config = dict(
    n_layer=13,
    n_kv_head=2,
    head_dim=64,
    parallel_block=False,
    init_std_down=0.0,
    decay_fraction=0.757,
    train_tokens=262000000,
)
Each number is 500 + 50 x the weight over its row's rms, rounded and kept within 0 to 999. Layers, rows and columns count from 0. Numbers have three digits each. The size before them is the row's rms in percent of the matrix's.

# up: layer 7 MLP up, 640x320, rms 0.0794, rows 283-313, columns 128-191
# down: layer 7 MLP down (transposed), 640x320, rms 0.0752, rows 283-313, columns 128-191
# gate: layer 7 MLP gate, 640x320, rms 0.0787, rows 284-314, columns 128-191
up283 095:552543497531518458519521480551540518498571568475534571474504508582441454506576544440509467551510563523449492455475447492468583451390416408485513523462482522503414491537456476462509545479541498
down283 098:381464505474454501467437479491372481484543468421482462595416437490477589581389532482472515380470517521463425457530462566536588541474453542479440515566467571503539571480504487464632483494503417
gate284 093:462524433608497601349492449403465551492508499563449603460410475537481553443524540572519558536512414468441553552378543453478447440536512526494434492424409521494487440447515476546551458532506509
up284 089:528563590467534537478459574461481436596533573482561495429529449430454456504553530307548602553430477444527596488571448544599490574379506505527437509442523423413488517447580353544502466462532505
down284 100:512443541436523564481495511525518481469559483547465567385459475410589402472505581547501589497431462523455573418455550492467406465520472545486422420527487508470482468565493544522348520536522484
gate285 101:415464409477506472489444518443526468488489506454573490550440548463490452565550565515564492471544475451418424483459514436526541513482440531472566562445544527513450456484486424532446502526509540
up285 096:524586450459549383536454467490451537524450523500532484454520487508442423396452507615369523503475549494417473549540467442410433439518499486465622385398518466546520478549547488507539528491505485
down285 097:524614493443522515579547493510463573430475449473429496388453506543547577482495476518493550523453505443572514545541501587475475436447448518473404519607499455477532508489589495578496561460478435
gate286 106:497485428546517522564444484468511464415513510452495594451532547535446456516508553467508487611500582497514585514475510467506482440545507510525556466439452479455497517445456444414536551519509536
up286 100:507483515587562576514521423428504440478500500524459549467558512542548468512545544459502496527475500408493604555510414492548401446500508434483486513553616484507583482432534494424504532488408468
down286 100:424504520430479503509519489557650484553585496465478510527536523536494588503532502491497458467483453422511576556482497483346515463463489539504526478614448441536513523432480561509492505506570402
gate287 101:492562389448482500523568493510462523466570453498469487535457570524434529427451575459466568505554402647425423568504494465480569512510417450519401522484407537392528500585395509441490585453516532
up287 099:471480478541603476554610555573402453544581490523546474559486479502598436418546472467505542480606472533457485504473465385500459483508405550489497440473521575491429432382509399498466464515493469
down287 102:491519520504395440538475556507468515536524571530531462519472491584494433485522504523527444481467498564495460602447339428520479487523463535524457428565544588521442510585457408516347538543471465
gate288 106:486595532526516512466501516502513467455511548538476469522528501507512450564560534559509538547454512507492462631445554534351514509513514540571513629377426445507558419479466474509474486525533423
up288 106:545505471517575476581551455533541612535412507461558520499496596446568551545449561481539484533484547459472501518537525550505521454532402394476443538505510456529488517506524475498476559492594438
down288 106:423544518535504506504432475526497488415521568517436561560588524465503487449528440510488445517416595462453458570571454577518400511478419478442420471440472504482473548555466466517454496533480413
gate289 104:478572463481462487466488473482469535451460505462458516377500526448510441531484479465526355480475425523592511572523474563569521467545444475455635452498525506482522513417556520457544471496390568
up289 103:479491402566507597544559437476503481530470538612487478473447570445494538515542537491566490377499542425500529521519553474573481528458398470479509499536516426470587467491472450389551494462472479
down289 105:408486459450526459472475566547434500472437499513488497500492615473443527487624501488511483490471531507439441478525567457527437503398500487462527483400450504536539525525494502550503478456457438
gate290 123:526528447471524553437562522489505551503534471445448464506333611442501542508486473488433533555534477477479478497577536619494450478534516537476580521519524573510469467522506490498469385491513466
up290 097:544445513476508465535495455540465439473530456475482483543532572524431566555489414508601486533458482478564536478451561569542516525514453440505469451485472475511416457517425523518465446463501510
down290 102:503575528391462470499451500498525595516518523477426473483433474560488454495456489462452480523493485478493489502533434505447532562503547431419525428569497531518517504529522507469487453563485517
gate291 101:430561513469476403531569526447589443584608525475415480430501503565477457539530565599463512455526570469473418527491496517455463462491418642440436482508533578426453544493418487510542505548536460
up291 103:475561519450603549513536530439618474563465526533480525503472551478484522530518584587502443485447429474477484497445643518560490456574439598498535473454479422506569498403502530513446492548525467
down291 102:529497458446548548569533531515483548437535498495518587524439437517544451533584335457508618518518514455510489474499542500527499511458521488392468567517493475540510447595597420530489473507514474
gate292 093:572461539463409557503467514512475452557516452493430460515488405491469369458601463526480561426420418466468424509479546412490561523488518518542530556511471519509587494502468565448490528521444419
up292 098:537482452505517486551497466445506575567470473456503528379555508517506494590504546471500543557501522538519473551591470559496458434387521446540460471435577460512543482575496443477482539508547507
down292 096:487502505487446423517514511476462463551469551566493479516468588453430501468510492485503561453489433597567539488451441501415503461437468567469475480535552525478438559489532471503377535561396525
gate293 109:432535522538600488528461476517469474479555426406450466564454520603493553557487541494511498618489514573585560536515490487480581366387431468484525559425544459437500517548545553499489510446449449
up293 099:461481492515482518484587523563434500492482572570445537495425517493472516381545539553563492468508477492506530501462434606613420569606588484475404501472508476520607502523536548497480504465495468
down293 097:471532467405451503473503564455526488508435535607493465516506458460500422557585444418463554525489586419679551595463513480477516576495582505476674587521501525485546523460493509436534471415535489
gate294 096:534522582385448407532545377474494412578444485442427357472601533576493495577540473491652501507485527551558407516588532378561473522474565486461425472505584547516533514493495531544474542476578442
up294 100:483529441550485456511469500487532486533539396511545498569538455487491460456474562503484613621460555441475547501492430520473500570591581534559597555498452416439515524533514523542471483462578510
down294 099:434567542569522409480475507534486571514496518546529481462524462494512455517474540444495520481479412532540624570477592596484482497507457436520518674457537488557548507539530410441563479601464463
gate295 101:471570576559492464487491412565556472479438502471532595509476516533595517613555475466604531489549451539568504451505476479508508475447484507624545513516497474597496486594500543604538542501438577
up295 106:464465529515451469459520505540486534504497496390521464528544488488481549500527541399461439509535446552455521580536639561446491437560539472493421470505532563565568532464580513565557524547551425
down295 103:428537498545572517437429540495489498482454563548577488436558568504552513544511537521490487456431578478587482464534529557455510445471483464583521420532351487480446605537536620522595477504581543
gate296 096:461463503579511497527463520427491469541516483497537482388541546408455589505493440520517571555518493419550609555524482414459459431448436481483539502446563600524574496564506520395455523430525555
up296 094:480509604492432521445560589545504445572525516579515436407481518514539531543524635527444534431457500392368504599490530562498504581457438413551532533524530444391535450575629468464487512483580449
down296 097:439538576482575509495475562543431478393671543516480468475580435551482506489577547512444528490505490488500513522538387548430503482631539492423476555554489472415569457501526547527473490535486414
gate297 102:490478556462446461533487448472432588455559549500377499496515447479494590498530386576461457463540538569497606578488469630539454487535545495433462483539559409458483442441430446486620421564543560
up297 104:434490549500471514532456555482590524515542530465486460502529569545429563510452457526447497597437485484527515590524528601532470507479466488585411546411501465553529456531525467511477534438480510
down297 101:512377413483514456584544489504488543420552418507463425502423405468530478548537509521435504493492564476478556442507517485541501482535576458449533494467473457433486557507478542392584489558545553
gate298 106:548499534485468524529475605521482549570547513502496470506430508450394331482495472460523465467457509472578453412450422531502494533578509478500567467483544503424577624566471561585548447411429444
up298 109:430506550418528502460592569528475435455505573537382544445484467481566470493503492572505508415490500428472522515496463536578473441483482559500558484403505524503474482549524533503479495463489457
down298 103:479465651456442511531477498400537547486399473513561552467503420393417513513466498548541585500457462521493634532419571521404504546480464558558527497545490525537480647507451539507496490477425500
gate299 096:523499538536501529433483463434517447499529572515557446479508529543497534545446500461450414525512541493508428539376518530406534487561524511507520555432533468422545564505544492569443593529510553
up299 100:529469530495423485519579458536535454474468481438451517428526471548507531450469390467451555468530576556425506447505486557568565488464554543547463537492601532411506538392487544572381469495519557
down299 101:390497378554530525525512539509532579491464442501547528475542495563522529538642586513431520437460471541546517534500474470549486533437506396496482420599512574483486505553542572395560570457416570
gate300 098:476500608500441555536405599529475441417540517451429462537494523535436494523568371531441594477517622396576506523493545594482482496589458402526554512442569415517580476549494556509513445509508491
up300 095:590494509518357477505586468501549527477536519443499477508515482463459541490538540475528566574591468502478472487492526494478494450518482462441457493494503422439510543577446455483422544526455514
down300 099:484576604527502415439622516373562461490483444424450544563542417414529445639480499524472510507517491477560456530476540580488503555439528545500502525410478532513529525440460561474461479499527476
gate301 105:533476544463531517459524447535456525446448449546524444411544470578415518448491525550587506511584526485459523395464533481539494615537471466563514519465553436490454563434413493542513448525473411
up301 106:503489494491497571539458603499565473508532526511436497538486480513508427535506477516481435577430545467389479519544622510486455497402497532455499513522380487546479471481495508478466567435469499
down301 105:466466529618477514426551546527510426468527555411635462384434577589564513557509430460531610563506488546467499503415553586492535547437455481563520548543509486456478532547500479430558514417483537
gate302 101:478449436439513529492516483427515501457565499508477381518542505457429483459493503434533483471482550494403502470546484540512598601593488503633491558418505469479450523629510539534547538422440465
up302 098:454483437484452485529479502444552498536476527501466491524624545571359510516491407564536560436495453484445463552532617427380503531506507495506470564433497484458500432495469464559586517481528462
down302 098:502490568560486508438528477444495430489494423510505584567466567565508542493614470453493497484478496584390577443484488594443510487520441594436531523381463514577482514459498457507499480613438576
gate303 107:496524405474488466584512440493470503564506559489425533422569599554471596523532492542557460567495540512553466579533528458518512493516552463527448463469426495526517409562415542530622554533529530
up303 099:517529492493503511485545546490524484520503615489501440480503526550488605519450475515472495485478492501483470581548519426506426532524494529464546530536526469506447379500528504578522501544531472
down303 100:544420471559557559516544487468487524516437487546420517532427538513486456456518495550570517503504520526443490392556444501535525483549471561499467449558456414538460541525514518579475441470467520
gate304 095:475456478463483545521451445573446441562508536537438512552460529542528556431520556528487480437492450476484484563454569556442572415473560465428464542572499479499513462512446559420519577455517507
up304 093:563574526485503482424528574459476485538570547491499517511464492439424505511478459493573448532415442579571516445544480533523462641436513513434505563555488541502431418464419460527529464555469514
down304 096:439513405594392519520407536552414489516499411426489510453461418555550531594524485494456467503503512456437537433508601499530456466434532474526503530434475575506431532465510432451577454477508538
gate305 108:543570437501527502443500538487504451461422517580502564536516513511578609517473427517421527541434489521438521464424464503505491504491582534585511501545506538567563474484491537524462409555560513
up305 104:538553421495476418411537503531441523572446403583452586512534390474434501535531477506594548502470492506523468464464491454525454483526554509613494555550504530507587482552505533423503531471500493
down305 100:477520502479522542470534522477524523475539482534487545535544544486503569430537534473486505571568385430470518514464460445537526483487567476528464536508557497469505614509482496591481522453483497
gate306 099:449473578523513588499540511487517593462533545477507579467487513396483543486482528538564534495573473474477531521490365425504500452512527536386453483481541530520393535384487568532430565429434448
up306 100:420482431539509468546530480575433521466515494451528480518438456498461542470431534600549586347472573612421557493523534477480486459531588445436472509466461504481563516507494523597462575500539542
down306 101:450587495500536474594607559596382534608552497527458481431497456500473517511536576464506572533589548530522550424550540472386549488606503448469466531476504472437575484571491435499549529496487561
gate307 106:523441590531564458446499406582542512453468561504572532545466511524592510500520458472417426463523415578497465504546504443560412488515500480499495459540399602464474387453462467536522504475493481
up307 109:518444456554432579483442464561513471501458463472466528508502523557527441523521499583490482490504515534551466447522500481545354373446482423503602495518521533541528530624495378445504566518390588
down307 104:490528451509521572465469471571476468446469581453424559524468572517435449476406467468449512539469445585469486509548458472542496554412495488482519459459442598473486537430512520484459579454525537
gate308 098:618451573453569393509420506524505479499551530515487487485534484528564419467505436510535501455453535483479436492483575485465551449439508540494467517408522570508532532487459498482530494432475438
up308 097:470554457558504514632521423545447509571505493446567595410477429526478380501563547450446535494506539502481440569472553518534524537504494505576457487474455451500448492514574529524368510554485564
down308 102:508593431518481540418462465502418506459587531440492461456522464450504445469472445551483457528549416520523532430497494490514527483487507519532504545502510486568437506497498447424624482504500468
gate309 096:513539579487508424574484552503592460566435454462499531467458453415454491611454513462511521559453521394545513515502508508526458601447514579482450451421484499438473430571519468483510512441567490
up309 096:571484555513529447567440508551528485445620582469494515650579445592437559557411588448520467515470525460511480521457493396584498439481460461562559502491566467577481528526563464551477529526406497
down309 103:507490526565403544446350561502456506451570564474617481541472487521418543481513467514464574516474481505519527541507453497469537488576510494461516528514527521496419481483505485494436429431505526
gate310 100:437413438451469505509531454489505489531590564545412549501494480553467472512519470471582537563508461494541497421481462582469559546488530472471520440527489477415541537478482492507514497492482415
up310 102:529457423428402514382439471526491437410554498573476538601587541521514488478572499531543528480491476564529500533523448477506466379460413389533528451519582504488519500419488594515493392478539540
down310 098:513477460522473455495496423524482509468528432453493457552463529405552438391530597573506434436576476548576548456447417535498436515562511471499510406508565473467485445503409513462521533556421426
gate311 105:443498557519580476535569467490478539549583492493550500478557484551459531416491540448520468467454431459602447563413518435510531439507458494447606559513451580431479483388462551531505485504603511
up311 096:451543488528475494487530549587471494514500470479572518510603519513489532434572475441454523541397448490483536519500561476574501399499583530507550429534475482481509525452483524498441507466534408
down311 096:493514472486452467523472463536416480503459538450529505523604501545469543520446578546577579487494474434479551495508463520525568469500527426563506423444482511499438543542453522437524501429488474
gate312 096:494482543405551461448422411486593529502564448479453508485551548546551507422469520513510466396431536493445463513468510493490492539631450537449602446465498480494415472586466534583477555459464540
up312 103:450483416574525509505442571493518481411487582477619457456503421457542525538531577452454499531515462495485398480593546530422514519491477547559514507496531513588422442535530438540462539546467520
down312 105:515565435503503430480594391445493529456557539522463532519530619487516539494534477542460496553473424518575479472458560521597503508532524503571551595522530489521441459500457575493460590568593533
gate313 097:398509511560558520482523488572553475485561466482557511517437494526554469540596541579446552434541490523531603417454424555490535621574527452523550523491417487520482409481522544504467592517500505
up313 097:421519569463455377426547498549574480537446508539498518558453543506471534562489476558508517572482553500501589570399651584510531562472519559500504470414488539470527419523540498522420474447506486
down313 100:542433475539359498434489507605501466511408428504445514512575508485517496506488533552550497470470536490486480556645536542452499418463438532482445444464536429515484502574551412507501400357487523
gate314 101:448492538479490503503528540528553571523560512484497496507504541558538521478408599472520574542563636449452490486476539480508406506467486400427422566614511503400529460492636479475547435536501469